python train.py --head_dim=32 --rope_fraction=1.0 --attn_scale=0.325 --init_std_up=0.0506 --init_std_down=0.0 --optimizer="soap_variant" --decay_fraction=1.0 --seq_len=1024 --doc_mask=true --train_tokens=144400000 --steps=4407 --dataset="wikipedia_en"
Each number is 128 + 24 x the weight over its row's rms, rounded and kept within 0 to 255. Layers, rows and columns count from 0. Numbers have three digits each. The size before them is the row's rms in percent of the matrix's.

# q: layer 4 attention query, 96x96, rms 0.295, rows 0-95, columns 64-95
# k: layer 4 attention key, 96x96, rms 0.29, rows 0-95, columns 64-95
# v: layer 4 attention value, 96x96, rms 0.366, rows 0-83, columns 64-95
# o: layer 4 attention output (transposed), 96x96, rms 0.335, rows 0-83, columns 64-95
q0 118:131138129147141102136118131128101098159080160138132114160125099154145144143159115122169117090121
k0 082:153102104162147131129119126143095122158113134153142128170141132125159147138126113128170126140128
q1 055:124134105141095134135106147118144157087163106130079132133120119127129117073111130135101134113088
k1 095:143086113121134125111109136133092096157099105158152111150143134114122152107118110105160118138124
q2 081:137095121116146168105100125131099119141080148117183113114129110119102140154154113135158085118142
k2 065:183114116117097144153132163139122096132131113156129130132157139101124132065141162120152115112115
q3 089:101106132110164085079093090100073124130097107137149083148085101136118141135115132131137133104134
k3 104:125118096140115125127109128105081109120082123149115134103110082135138116116137096120158095100122
q4 092:123151157146149085146131122122150142124184130130095140125089134146138130150100132160097168126126
k4 099:117161137141165120155161120140159137137172159148121139132119158177162147156156163119113149147102
q5 092:140161131153109160163145137152174147136178143119103176113155135153140117129138156154142168154149
k5 089:122135169132148162134150154149149122134168152122140138147120168155116143146136132129076167163136
q6 086:152144147150155180152145138131146151122170163141139154139140150149157144136150148158124164152162
k6 093:129146134146149151150182150144172154133161156134140147159158166145141129147142148138115137174149
q7 100:132093114131124118094090105149070122156075085117135081106107117104083146123129125132146107084116
k7 110:121116081103105145110092113102065089126066118142121111127133100126115112099108080096120118114130
q8 119:119152138157145141171165135138151134136186172132105162157147136151155124137146137134119172143161
k8 088:122162138132128151147162138153165186152178140106124138155152175162122133160121157134119149149122
q9 091:149165151148165158156153156152169139135162148124112171130160133165145120140132151145140153160155
k9 077:130127161140142112124158142113162122139131111111144131135091122167134158106153127161116154137140
q10 132:121167137164134140163156167144178141119170165137112165160140135163159113135156137130118160161133
k10 103:109163170145172138151168151129150188124155151114114129150149154173127109158124152148117166134149
q11 063:133148147183125133120139154159149166122100109143120131148126127118158151097130171096164143131107
k11 066:150097143119115158119077123149106094134105115168128157148161077127147136160121151127151121124131
q12 108:148177144162141141160174136135181159158178153140125130124142142143142135136148144152141157154144
k12 154:125157138156156140148151132161169141139184156130146156132138160155149158178145151139136134153131
q13 079:150093129115122147127100149111094129130111147138183105152094132090110155125133095158103075094120
k13 066:153160069069135094125149142114149151182113160167156106110175142126156094108151101104156125126156
q14 118:096110103093113116093113105110091124109105103113097092103147091107126114102110132099143097081114
k14 138:130118086118109099106102099115101100109098113111122103117111101092117120096107093095130101121129
q15 074:101127142191142128125142137102150130118095110131095123133121140146122145106116134061156135148169
k15 079:128179107168153112150122137167172125148158137119161128118146121143144091151110158118125204124113
q16 089:166146144110163144161108134155137151103131150131159181148129136137122113122149169172110155103138
k16 086:134158121137140136152156136145166158141133165163168137144144147197156157156162138141100129121128
q17 095:132132100115092113111125111145110103125107090130107104151122128112133128080103141081158116113095
k17 089:092126117145108121139100153110081101139090112124139171130141113132119129104115089109150118157123
q18 075:097091124117098092146125118092125107113118103119091132078139111136102085136120124107096161111174
k18 078:131163169138117141103132152142131125121130131102117118150119127120094160155111113121109177157144
q19 121:151145137144137152167152167137165144111163149117129154133178159127156131121139135156130152148163
k19 121:137147156141152126160145159140173165146146140141144143165124149154151157167146177158145156131145
q20 067:134116108117096094116075127118150155129107131128140146128143127174131110118155129119143145122064
k20 090:128132147174133151136165135157111113126126108132128124150129124087145161144106142134104142086114
q21 095:115133125085170090097100123083079100154100130126172095124105124119114111140119106122126110149107
k21 115:110109079134093110123118090089094106100119097106088090109118114101114101136113093105133112135101
q22 070:094096132113126143144131100153133158154121111139133116089125136131129112131099126122135144138104
k22 081:132123160166149137082103135149111131132169128152113163146089136113150144174128111103144102104114
q23 079:109110076137146159148118099125089136115133093147134134103104149138146138159116134160145116059139
k23 073:146133144123144098104127134122094174120161134169149128169176161138114103152102120158156159153127
q24 071:106107118095103140133141091102140130123099142151114166157134149160120112143083085146147202125153
k24 076:113099121157066139130123143103123145166086167096110140135100061116136088117141148133129131137107
q25 082:143158149124135118129132126157130131127122075120132130111168135160076074141119170181187133130130
k25 082:134135123127155136161128139098151145125149142144185135146094167157126110134151081125141112137102
q26 070:151113147140134150158180132113141124154107166123134095110119137159125183131179081173135134118138
k26 068:138125079162150104118122129118189123134117146141140159153160124127202147123111148134149129108127
q27 076:102173101120102130188133155136134126090143165162140110159148111098123131075108137090125113113119
k27 084:091128114117059152060108107099118125097117117134102136134127145097135137153107104089111105109168
q28 084:125175134128158153122130164150124130122109187128154130184124140152137164124145130113120145162141
k28 103:146106132113106111130099132092162133140106096116128134107111089123098094114101113119088103134121
q29 083:109104114163169176169112105129121091140154128097137141131115176158092150155147113133180100119145
k29 073:162146083114105152143173121151108177124123117148124169131120122148107102094121168075114130119114
q30 083:113172100132102140161119124121167130101128106112111164120159101137171143118122120098144143120152
k30 082:121122152105096128107110139167092093127124130105116170127099100123087115112103132141131098108131
q31 078:119120132112130128137148148163100152188108151132137084105103179101119147158132096184126097136125
k31 069:125135106115151122144171087097119138098149111134120119137151122130152115124118158083128151156131
v0 104:095096132108160123138132079131125128149158123094114141089113119149096180142120121111169142117096
o0 125:159119091123134139102149095131133172140101147116079131104139150137139151138117129171120167121118
v1 110:118129121157117150119123150121119115150165142126143141082104148129115149169077107057097157116119
o1 119:102113155118138149153121090109111135121160082147123155106121073149135146131104077143141124072153
v2 115:137142108142146093146139133133109121107160116115146128118096128081143110142131106131144114074139
o2 110:156132108092142104147149104097164106095135110115154123116103128127129156105128121134116116124144
v3 112:156143127109122128104135149163110113145143117094121117138107114115110139099155082118110094106150
o3 103:125140133125136115143137140152115096125069118125158123138128144138077098106151141132120096103128
v4 111:166152119107164121120116098156125096095172110083145094102129130124158101112131080166142112144177
o4 104:103138106141080115144169143111128103112104098124109161150170180127126116121060134120145152131109
v5 113:143106138138175157086151089151143125123164114091160114125095149116119154072101126130124134158115
o5 104:147144124148123106113090126127079114164137105110152160125123142122131162099131127169115092117140
v6 110:112139131157100142116142131157134149163115108103163157135149144112160104141105063142117139150124
o6 113:105136127124126123158135146109153125105154123108142115103167124109117077171143151105115086148173
v7 106:103111156118111182105071164175119116110137108090182116139128150120094160139147124138178124115120
o7 109:128113097088090158155134134152098132148099161112191104104129162095144120151104172142135106096126
v8 110:132105119102101158079108150107165126122167103129105120117088143117120158099121111150139128141146
o8 114:124139119147113127104176145102147152153103131106173104134142148093117114116122085155118100157139
v9 113:103105129155121148111131157090123120132123126091128146177132155133148106110086166132108138141136
o9 105:132125148129114148134159137122105109145196127077138175125128093083122104134130138113146142163139
v10 107:121141144121106137121113123144097092125140167136122165169139093141139199150172140137098095118099
o10 102:145131113098102147127104117138125112113118146113119121140082134086104131100144098192090135146132
v11 108:078110123147081106139117141131134140161119141137169119149122145152086135163139139109112126112060
o11 107:139144147147116151107107092147108134113178136100160075107118093162153143175130166107134114108117
v12 119:102077161130126148144130121126126150098120143177134172121143097121162141124145125154141136117116
o12 125:110164090112100181111105140080153136104121192164147149189117125131138130079144105141138122130094
v13 100:125194140147150110124116131139150100107116107175141112163175126164144114115142119110173100117179
o13 096:107129160154141191152126094153129123109138095127121158133136081119123121113114145108128137136112
v14 101:108098137128120103111086118115134123167136150152156156124075170162126110127100143113091159124067
o14 108:133123094113212184119117092112109118126112118122160139152079182152153141152115116098141114109104
v15 123:114118103128127161127082119111139118148100144141103098128099136149114112115133120141106113122119
o15 127:094124149096161133111136179178096119156090135121134111175102123147114138156139096127110095165168
v16 113:189155134118105133122145145146119149121105097147144102117102125118123086134192116115177148139130
o16 118:118138122145095138138100130127180112146098101072130154156130129153140102064165118105170142097119
v17 114:134135149139159118130136132134162071123100163114124145086121124153095124093146163127144163127112
o17 126:124155177153129148130115157125110107095135178115143113176143119126164142086129101133072116100144
v18 103:112108151166109129139117155107124152149094106124159162146110102126121130128124158157140120106042
o18 112:150133129096119078142090177110136161129133095156140093141092112121149095168126164148109094161111
v19 120:118171134106085118136124123141150143132057129141130107120131128162137132089133135089104131122126
o19 127:099143128135093144134114129125132142157167145150106097164142105122166099096156127094085112127140
v20 113:120093101140162111172138136127147128104137103157117138159135151156133091146156161154107083113157
o20 101:119115146091143144152107145107145115111152123102120157115135136107133101163147131164142145129153
v21 101:125096113125095096148147122139123115140161176136127180169140078110160146136122146150139118159128
o21 095:139116093112154125125107147110137155150093122117140156130118161086146131171158101124095169159141
v22 109:125125104103121120121125078126153089137156163121136109120133167127098127103137113121141182118106
o22 105:114119081125147109145145109085090141141139160079119079111145160115117155133107118124167139125110
v23 099:141097131152109168153123151179127101107132099152164180128116092121132154152152137122111110066117
o23 096:135142075128135179159100130137110140118171145076133114135127112091133150120164134141087105082126
v24 111:131106103146124126090095171148121144121114105108104155122122103108129117144075125167125106187154
o24 105:139131138100153130060091135177125169103129110128137142128163114121113068137103156116139132112124
v25 106:096095109183129150132083130181175110092091132124135108145145142142139069133087126107080110128120
o25 110:092135125111161135155103135145091100103208145119174160141110167125085098133122126092086120142158
v26 110:142175114121143106174150115079095128112124157168151123129160105097125124117133135129117117141130
o26 118:131183141086157117098087108126119120136097154148137137148084081160115102111148134105102171148121
v27 110:145161143131141102146133116126106058167161124044166108135106079136104156124120127115099102116134
o27 116:148174119118107107140133156130101137122122085118138104126135111125128113121140195153115148098144
v28 108:144131142150111137141166164068138123158140159128178152115173089121116155127120140149106144145075
o28 103:133208118139140096080116132117143146118151119140136108109124090085148130125153101120115118178078
v29 107:135143115112101127081142165131115142145106127144115146166093123086139130110118118150095154121144
o29 120:138188122157136144119132101179154080159133132080148133151160135141122128139152130150145074170178
v30 106:156132097078132107119157116087121144096125111143114103148180096128143116109149156150122123151094
o30 132:138168139132169090145098143122156137132136116098144145114105105159105096154135142121134137149077
v31 119:130122163174120092120141140142114064118148175138171088132079128093145117135094140137100160101098
o31 124:122137120140142142159083133125085093127143136119123094098072148134169117138131092180083163084151
q32 110:093123117168120148101078105102116171114179104136129136123091089144130126134097161115116141122127
k32 068:156109106171153130116105157126112100139125162129088130100102150158151136137106138158137127148093
q33 091:121117095081124126129132127081133156113116086141140109143137191152150193118127146110138090099164
k33 083:142125138149094089133123117130133141149139146106112091081105134109127115103147139152106088135137
q34 077:155120123141158092132099139122106099116134136139126174112131099101149105140100139118108109127170
k34 070:090154097112130129099143089144085119099135131147153124127158126093112140172104112135117125105116
q35 099:118091188124133146131123144144128136119099122146140154119125130114110111121155133122138123133141
k35 076:106140100131106134173129091122139156099132165131115166134167108147133113130162122091145126140165
q36 079:178102104112107115146151166084145109153130146082134181073147151119158120099140125132155153154151
k36 085:110159114127146155147147155120126124116109115140107143184131144131088119133163141138115090110121
q37 080:119142128100143121151115112106160098107119144126129137138153111131169114136174034119135162114164
k37 086:119182128146150134132152118109109111130129148110122172112137174111183136164159103113134144131133
q38 087:130158091119109096144135140154121093182074142094110126094126158105125126161151069126179157121111
k38 074:103153060084118150135114113108133110161111097123095119131117158139077118122136121083138146120119
q39 104:128190148174129131110117111098146141113140110111081121149131128151174073115107097129124164129116
k39 089:120174142128111136100110148131084151121106109078083140131138134092141140118092129156091138091116
q40 090:165111108141168141097117133115094138119149085153122129156125107105099138125125149119115151069117
k40 081:139134123164080124121136148108122176147117116152066132125177138084113133134179136148100136106149
q41 079:130108163115136141140144139116106152119140149133138059108120115157121130132179129137128119139127
k41 095:148141156097089128144109142104128138108146135136128108160112105114139124101118130113076126072132
q42 074:091166149131086138132100113147176129070148113124120145125116106152132093129105148114102132179130
k42 096:154156176132116173125126166120121111110121127137143140135115091162088169139146127164115102145152
q43 096:106091142119141109066122134124155165117165119151107091157087129118161115137092182110135118100099
k43 099:101116141174157115091127082140139136125129158143148141150129104162127110144122153143168128148122
q44 128:152093124161169126092161121141111122128141147117139122143102160108130126104095113125135142118119
k44 082:130060139141154119095141147120113113103089106123131142118130138091063143109090123122121127103129
q45 099:113152137153155104132119115119146163125130139124144095139156128119168142140083084101131162119147
k45 079:155059161124127128109116135102096136077133129123158125127104107115131147135104108103136119130159
q46 103:142131069114145097115091104081084099108119110109138111117113134087139157135117113100121127088096
k46 096:112072078125129101120123079114107149103086104107137118128124153069119133126113086097136108118114
q47 099:136143148110098168186127147141116118120129160118162124120145177111126135148125138123104159188129
k47 087:132134138107109159133101136100113139115099139098126124116133136110099140094143125142146146113107
q48 084:167097095118154192094087122142125096141106162162142159175112149122115163130133101127106115132079
k48 099:129156123142127191085109170088124070148105140121134127161146120115120127139144124168092154120116
q49 104:136098093160162157150143107128117144106175114127149134081132147108129136143112081103160145138121
k49 103:131115088158147153141136101096117162099114129192132123132149121120116146131124081070113131099134
q50 112:118095132130106127146084126116165143092143087158108117088089152117139114177099126151097116076107
k50 093:111130160159135134092123143124185143109145142143113117119120149118162130167089124141107150117086
q51 104:127133127123149085149112102117079111126155073120125136135115118131096128114112138101124092140139
k51 123:109129119145141088159135139103094081105127115130116164102128132068096113138091116098090142119138
q52 124:126108087105109112093139133113132146111119111119107120105148100153132117084152105111165099128114
k52 128:153143130128129147114151136123125141107145112147115178125170106152152146083181118137194122137143
q53 086:125104101118184140125101146135124110169125154140143144137102136179095121127113123149136123163106
k53 108:157110090142148108106123158139122119137152174127135145116147126124104063103105134137158150146133
q54 098:119099132131118109165114193153111099157113115146146146127103107130106133146118143131121177123105
k54 117:127132126145137124134125154118114122137126142141140146116125096147129145136120160150101189127128
q55 121:133098170116117119154148071100107160098114117141077134106147054159125109126140163103118127124132
k55 134:136116155142116118162162079124105155139133106151101117122148093165142090153140199113122132139125
q56 144:133134108130181094164164134110125103134138151112170135141136149143109112154141129144132183146108
k56 131:123152078114200097169159123093102104104160145126174142167141140127100107144140145128141172120096
q57 118:128145157143140146141153113147131129146173135111129160096130165133142148134101131138141131088115
k57 113:141114138117153126172148094156109119143145142142144184119155151145116140123117121124136143112127
q58 122:152160142103140120161160146126172097113162140084150166135136139120152140142131128147119146130137
k58 117:139122167052097121137160120102154105099156119092126152129128097115139096113121114145093099131130
q59 091:110125111124112126103108180155138078130092120078157139163137124128100131110132152136123092174135
k59 136:111109104115130130114161148166162087128119140075169123171169146093119126098092150103123123168129
q60 132:125118138122106102138122118153124154162157118099104090157153091122127128131152168129149117122125
k60 120:117136150116107105137139109163108133167155119074094129179145108104153127132137166104145123148143
q61 130:138137148117140086132126129116138139101146086093115137096133106140094113122142143099162110089111
k61 131:142136165146131090127151146120144150126139071087130134106160114116084105124151140097175112114117
q62 149:143168159162143137136184102125131126177155142141112160136150131131151161148134153127121180189148
k62 133:153160150150118115085166070114160144167164136149103133129151093132135162132092156134118162187125
q63 116:174132106108136086129166150117174114149126101093139115107122126136127113092145167169129143126162
k63 118:163151143133179116139168150119149123157161112115159136127135127160166146118145141172140145130156
v32 102:069148130109108184152119133137084111136121124114108124135143140118142112130135135084104080133156
o32 108:161098147151158099106134102103175179132115117139127137121121120105103155136110125142148164127133
v33 109:121112108102169120113139145127140145131122222155134149132136140147114143140112078143109187117113
o33 113:176128173101080114133147156155135149137139057109116095103119133144148140105154157151172069109112
v34 105:115110160106155171125147193106099118111132160148165138109103180135108151131153106152132090097121
o34 107:123163134147126127076108105139120168129143118105107128145132094117143128145118162115108173207097
v35 100:105084144125130110085149120102100150125133098133123154153158132157133139144102148090170128151181
o35 099:151144093128129173160114151148145079124106146112145126112122144074121156138152106141097138103106
v36 100:091112149150155178083112132152094119158097114142111123128126144147086126162115143118140133127127
o36 105:134177115140087074156195114112114122101142121142113143144151113057148121090146121142128135116110
v37 098:130120120127153128073143165137098161117138088106132142154140135085099095132141096132132128107159
o37 102:120126137099122124169100088114141096136161169149126124070122107133158153107132124113099132147116
v38 096:166102143145168135102088087129139119078141131130151175094098136102123154143110098133095147095146
o38 104:107119137114098127196142167145138156159111113146105095178174105128142098148140175152140114143117
v39 083:154115124135125145112158125140163164120086145114100093132137143144160147078116130145165058108138
o39 100:135130134169130100144103092086090114115189134138117120111091141126128094159126141108088191127104
v40 093:175159122109116122134099106075163132145154119126123115118122131122145168122109127133125111141106
o40 105:134096135145123110183137159181115141101111149124153146123125131125123137164142136126148104113173
v41 093:130158097147088126122170133153170131152147098069134169075132156117107144125129146057162131144166
o41 097:162103139104130105133086131084085109118103138184140079152122119149145102117118101155102135123119
v42 096:099106088139117142089117154152141117128120099141110100180108147108145135173118121110112108147183
o42 104:153167158126120121156132118076136120117137138112113151072154120165094141117144098129166158131119
v43 096:113107149128119179094127120140111127159127155118155122168081132103161170094166088156115112127116
o43 099:141091097089155084122118149128137137093134090139098135066163125131082085150120136124151147153125
v44 108:123118155179094148127126093130092124083138068116130157111178120122127126154101161081135093089156
o44 100:139140099097144116124140150113150098181100152130149119136080121139126125114179091137125124192181
v45 097:127131137114137134109139171126103105164129125084137111145129121120155168163139126157140129078130
o45 100:133102120139141105129128101122128149080127139168141191136112115092093122094116123094130123160103
v46 100:106090144166095126133087120106093125132098114167146117104089132159114100094124096098146142119104
o46 102:147137115125143110143160109156154102160195121061130096124153091120145143142119120144108100167152
v47 097:128121088099113100134144081114156154129148163127096126109159082122138121104147118107141147119131
o47 102:117174182127172137111113167150097110135104115138171125149077159119113123141103142160111102123093
v48 093:142119136136108150122109151147097100119128166108131165149144128084115119116130119159107104180141
o48 093:129139106094169112147104084115141175119122086135125088103086096166151125116117128142130148081103
v49 097:130121107110075106156136144129137115097164197120143108126108145130137112137098133143137107140140
o49 102:143123147119133114135076112131151131162104073145112137150134128144106141110167151140102132122126
v50 087:083117126159078122137141101154142101114135117141118152117151142109149150151118150102111088141167
o50 093:133147157104166116109107142123137111153116105124149130116128084145128120135157122110149130153100
v51 094:108138135102109068129155124167130091153137124101181110127152122088111123127174121125129129141119
o51 093:132136148115176148117107153139139149103119126145074146148105105177166160121110135153094144093115
v52 088:098097144140122163123120094161147150142107126180047102087160113127123138123105109107153142112143
o52 094:135162124119090079117139154108111087097138115076180137141065135160148144116137135162108130126153
v53 100:158133159123147110148129129148138126189124155140093121121105106145146091122154114130118135120111
o53 100:092124102091118113110117107099106148099116148119175087134122142143110134117135126166151132110108
v54 093:140125124181091114104080101119154121114137132132115162124131090123124086083122121130099119104156
o54 099:119121116078104112129158122133115144154094122144145107147153169166100155157128154132146174107098
v55 098:124106113122108144100107175096081144122098147152128133072145114111104145107146145139127169125130
o55 108:092110136124166119127143102149156105117154121123139113156135166163126114107107128107145100138122
v56 091:101128162112171069157132103113148105110123136107140107124148130115125139147181126119142171082152
o56 095:156122107130095167071133154163092173126145154174134132149123111151140140085082125109115100155132
v57 097:113141136123134114124143185161152104111162157098153120150177156119105126137118126121089135094133
o57 100:144104155085119157103106115118132158152089110170087143124099110161146176094154115152186142132086
v58 102:140163120151123167120108124134174124103118104151135131159158112141140080131157166113123132138109
o58 103:107106117130160111140157119117104132171127143113113112116118166116119187136082106164140120116140
v59 092:105158111076110131144104158134083161130094142137126133135123101154146118136175131088142113129115
o59 098:131065148142128148094161127121133134126142100124121112117144160103084139099068123168098141141174
v60 103:127119073111115164133092121118114128106137135148143185126152156116113100094122089140150120132129
o60 095:116124159116138079118120136139123131131124121125124069131106084134132129121132151104109140121132
v61 091:151081109155120117150092161104125118106118101079143124149113128080124088160111119139117112136161
o61 108:094158172138107137108171109156109131147130147174101116121127108166124146088136143124101129136110
v62 089:177132101132051109110103139138141134133162149110146136123089138140153138135113139168148114127139
o62 093:116098164149166151140125146108102112118113151124123141132134130155096105098157118096120123127132
v63 092:143117172107106120159119166141126119122164127135153117123068107102137121127098145146099129110101
o63 087:127152125140150113106133083129127118157092161096115122150145147154111122096154137101162117133142
q64 103:105164152131174124128109078108137122128116135124114120168106121167146143116171105091149167143111
k64 100:143134129121153173082140135155132096129151142157129119156098119113148142098049122117119135082111
q65 101:133131124164165101153166142150119116156140158098107140151096157167134125157113143155157148106141
k65 088:115115108117145118101085123104114111139090124118133116149118159145122132108094105098085132152090
q66 097:099122145136130134094119109119128103149105116146106136140132122123130139099129104081137107125093
k66 085:110131148135121132112141095165077114123145120153145140175135169106117131106116131150126122077089
q67 080:109164154168200111169132125123128108100137161134111139177128139146142124129109128086127137117117
k67 092:138116106125094114116132133112122120154102111117141120107085147125072145118152129129180105148076
q68 093:117099132112125142092128109096125138127077075126131179090154109126104138128143137077170125134122
k68 106:138129145164174100119125129117113112128158169112144125165146129131169136089101126120145143071098
q69 116:101143150123121128128098085100118095115116158155134148135137119113109124065161109113125124142092
k69 109:155094108156130112100118111115126089137110099140135131126134080128130118106134096100155097140125
q70 091:148115131102086170137108142150144110156104115120131123100156142129121114164136150129143123147141
k70 116:137126140130122137138147124125114118081154169130104136174143126107166107085085097117107157135101
q71 084:101133119126155158098127111136125087145096120142133152143116157121108154098128097107135098166097
k71 122:138095146120095138100102094098100108146102118141132127109131065137114116067139121122159103112146
q72 098:100137166148147113117091126097117102089104145143128103135149095091119113131116100094110130115078
k72 113:144103114138124176101086107138128130130108085140115081119110136114104125139127156109175093064145
q73 098:110122125139176094120167111069150160112175148158082143157128124137173127107135133138117146090147
k73 117:119127130117138158156134154169144156150118122129117115135127145141116126144131132117129089170132
q74 096:125147120130095137128148141166118079140128134108135106124132140106126140172114121128109150119087
k74 103:194135150135129149094129141104094153166113113183182123079149100150130129138181157150176114120135
q75 091:136130095144116140142128134166129145127116157160119100169127122108168126110141123093103162111088
k75 100:140153089191147127148141149131168113156131173117160131110156102112150133113122119144154156173197
q76 088:094134119122110153132152170166100090124094139128143094128142146121116147157118121121113145150125
k76 092:154091124128144134117107093136101086144106121144118156148120088124083151068087085137140107120141
q77 134:128126142100141100101125112089100074141101125125140079111117109108082092116130096121144139133129
k77 102:151097109172130124134119073131104092106143122101109141143100123130118122138130094122158143105124
q78 097:141118118090139125171129122130084144130107159156144102113063129137119136142121110145098114095141
k78 093:130121112099119156110120087122086149113128140135132094109114101141084115137164123119116104104160
q79 109:112123151126147166161102110115132081110082130127119112112138091155121140104166101126160108139100
k79 104:168078101161140115116120097113085099117130103146157148117152090096091153113089073130124155127132
q80 123:145140119083081114103110095111115107110107114152095134144087111131133122089100130116156096092102
k80 104:163116126166126137125103113116112077113123131109138148108114116123076096114133102113114137173125
q81 122:108090139118134086103102142100142140138125087142133114145113136107110091122107149124094117109142
k81 126:129151137139153127101129146141094122097171127105108118102131102078170121151124118154098122086144
q82 100:165117101095153097097109113117079117111129164113169119128111141121086094138094126118136122173111
k82 092:157088102147096117152123100119110141153117114169131120133130114135129148098174096126165130080119
q83 108:128118115101108089103101124179140140155134123102086153114141130129118135145113164091082096087100
k83 101:098168126141159156155116150124110102065151145124132151101118122125151114123113139127103164164116
q84 101:119111097122114131137076167151105118112092104128121126132160096115094164159116109142089149139132
k84 090:119128127157111115113115116136116127111126117103109136134155132120134108101125146118105160127148
q85 112:119125117127127129121158102125149128114175122107144108124104152137144103160124152138085148143127
k85 130:136165125110134140142143140164143195083161117135131139130126165155157133150154133131123136155118
q86 086:152138105153109126112164157118131111147100139174117146154122117120133156117160143127136117135144
k86 119:147145142147136141096120142120131138150127094139152136165134154142164102116131178147091145120121
q87 103:133092149109143133095121118131172142156137116163142134092147143114122131086119142118107132108087
k87 076:095122143072140152112170135158154114114129114140135131148150144108137141198128133127120120138119
q88 107:121147168164129191138109155119127112111171127117120168163157103124084126121135162111115131165151
k88 095:146137149126117150126128155110149142159126126134140112124093132153168143148164133112143045101141
q89 124:137120140134144147130088144114098117135099133136145121153141129155101140115109125147074128175159
k89 118:132084135079118124108104157118118109104072161152132120138124117105113121119138133115131108116112
q90 094:126090116144191131129128147102131135111133136100146195136104136080109117142131118179125168113150
k90 093:143181187139115167096125135115106127114128124127090107104113114089122139122139151154105104126098
q91 104:101131160135151170122143160162099122131132149109216117133171105083121142134156152153090116135170
k91 095:121117141082137159132157126107115136113129157120117149127115139120091126087094134120162161132130
q92 111:113160116090115126117149088117094104087145139098147077138134149055166122136092118116103105123119
k92 098:111150115124118143091179126099151129118146163107104148104148131107115132129183084149083122143152
q93 108:138165151158132163161204133124098106110145186121157097139148151111146122109140141159112125122182
k93 106:125100114097153150147098114095130124140074117143192100137118107127102121143148129116154072109110
q94 099:134161135116118112152123140128126097127102115076114142090143074104085148088117110121120120127121
k94 116:125146143155127128177130146112135080111135157099129134119133086127132111121147141081147118111113
q95 113:127141099061127124139131086128151139112138149106087119097138167160197135170080077122148161114104
k95 093:163118113101115136121112124127173107174127093150092113114147131143082146175180138144107114089120
v64 090:148128099128110146174109120150149145171103120158138139121120145155112118123176128122137111099089
o64 081:099141140094138120139088135134105164117137163098123113141083149172152096162126137114118128140072
v65 089:102192171110114164143134195122120129134106104109142120109180129138115158128103133104109127129073
o65 086:127117176142067123105116171149114134148131108140122112103133155128163139122134156172146123111103
v66 090:105143121125127128150156104119112112106150126129124152166112147149137129139076163124099143139124
o66 080:119162104143081151141119116138130095142107073135122110085141113128150124104120101119110156145159
v67 083:099126147127091164170160096106111137090150127121125119091192126146110146106128121110137152148108
o67 088:101114158121152132111129143132134147156118177139165141181136131123131126119127074107122119174094
v68 087:132127139116102139127114176150119121125066115101125097191114118155151149146143129079119128169117
o68 077:145097129067089106148120173134152115138156164137125117113157135113133083138050117157105145099148
v69 089:158152130129148113122093148109184132135140171123131167190124142133135126114165071145117131123116
o69 083:136155093129137120151108109146114092088097145079155165147122124138104139165112132129111128110095
v70 087:113161131129119124109148114132101100132149154116117140085137111136123093095098102139129158140110
o70 076:084150123192137144140128119126106076141123152125126176134071113095135093136136113164153136155123
v71 091:105097150127124132174089110151148158151093112161118133146135105163154136135160125095126107118125
o71 083:100091112112133165081129126154131141156147068131169107103086133169132138117121136139109106120124
v72 095:152144123111146112176098134160176162172145102148114131075139131140119105144134142166178133135121
o72 085:117121147143126166086141126121170132127083134123160140149120137124133145103154153119145102103141
v73 097:138138119098118139160116117144103147139118091164144120131128109169114148141154109134155106118071
o73 095:083115133134090148143105141136133155138096141143097088140133105131141136132112132117137112129108
v74 100:126093152101124124107143127145119109153178125147136119149100119147101128179128095118122148116094
o74 078:132104082124094116129162184101127112136116102116081092146119172106121156137115097165108114096105
v75 110:157106121102127126120118111138131177147124095156123118095160127151120135116173118144160118111113
o75 105:151122135104120128130092132143128179122129116149151104141104127173137129119122166143142103086119
v76 091:122146119132120161107153121114145113097135098126116161079164114110084116095115126142120151138131
o76 083:136146140157102136109131169113079097123119153063110115136114132111150118130141111127092138147135
v77 105:137117139130126138129099112102156160147118097132096135106142156185106193163130154115145170123148
o77 088:116115150117111169121090175124079165125158113168135158161117149151064117125176116166127049185116
v78 103:157143109142149088122145123103146134070145153116134120079185136130101115141070151146109158099138
o78 095:126187134156149119121135136076111072111139162121178098134108094116163107110148115128099090130158
v79 094:104140166134100126103187134083127120106122118120108176104171143093122116131166117133128172125105
o79 083:121151176152116118128131149122088092080151175115121157124106132070104131143135135134113128119151
v80 097:117156198175105159119141153080144150160113110138127164163188119151090121116145146092145130142127
o80 078:133105149113137138112120148169117132125133098126145125100128096137131149209143150135137121079172
v81 124:132156125170155127117141109121164116112132109115097149103149141119113113083113123122104168148128
o81 125:130140140187154140118155148133095074136151178111162137139136150109127097120133113120080162183145
v82 095:114099118091124168119107143103110194127138099121119128074169130119140155135132148132151140105122
o82 084:092111154114118130129137159143139166136100108133112131096136144141125093094166149121171107116092
v83 092:143120137131132148127144165155157093108175159125136085148131138128129140160106094098088121109164
o83 084:134104105130117162098128115113115130089121124126126173093138125104097128115133085120117178168124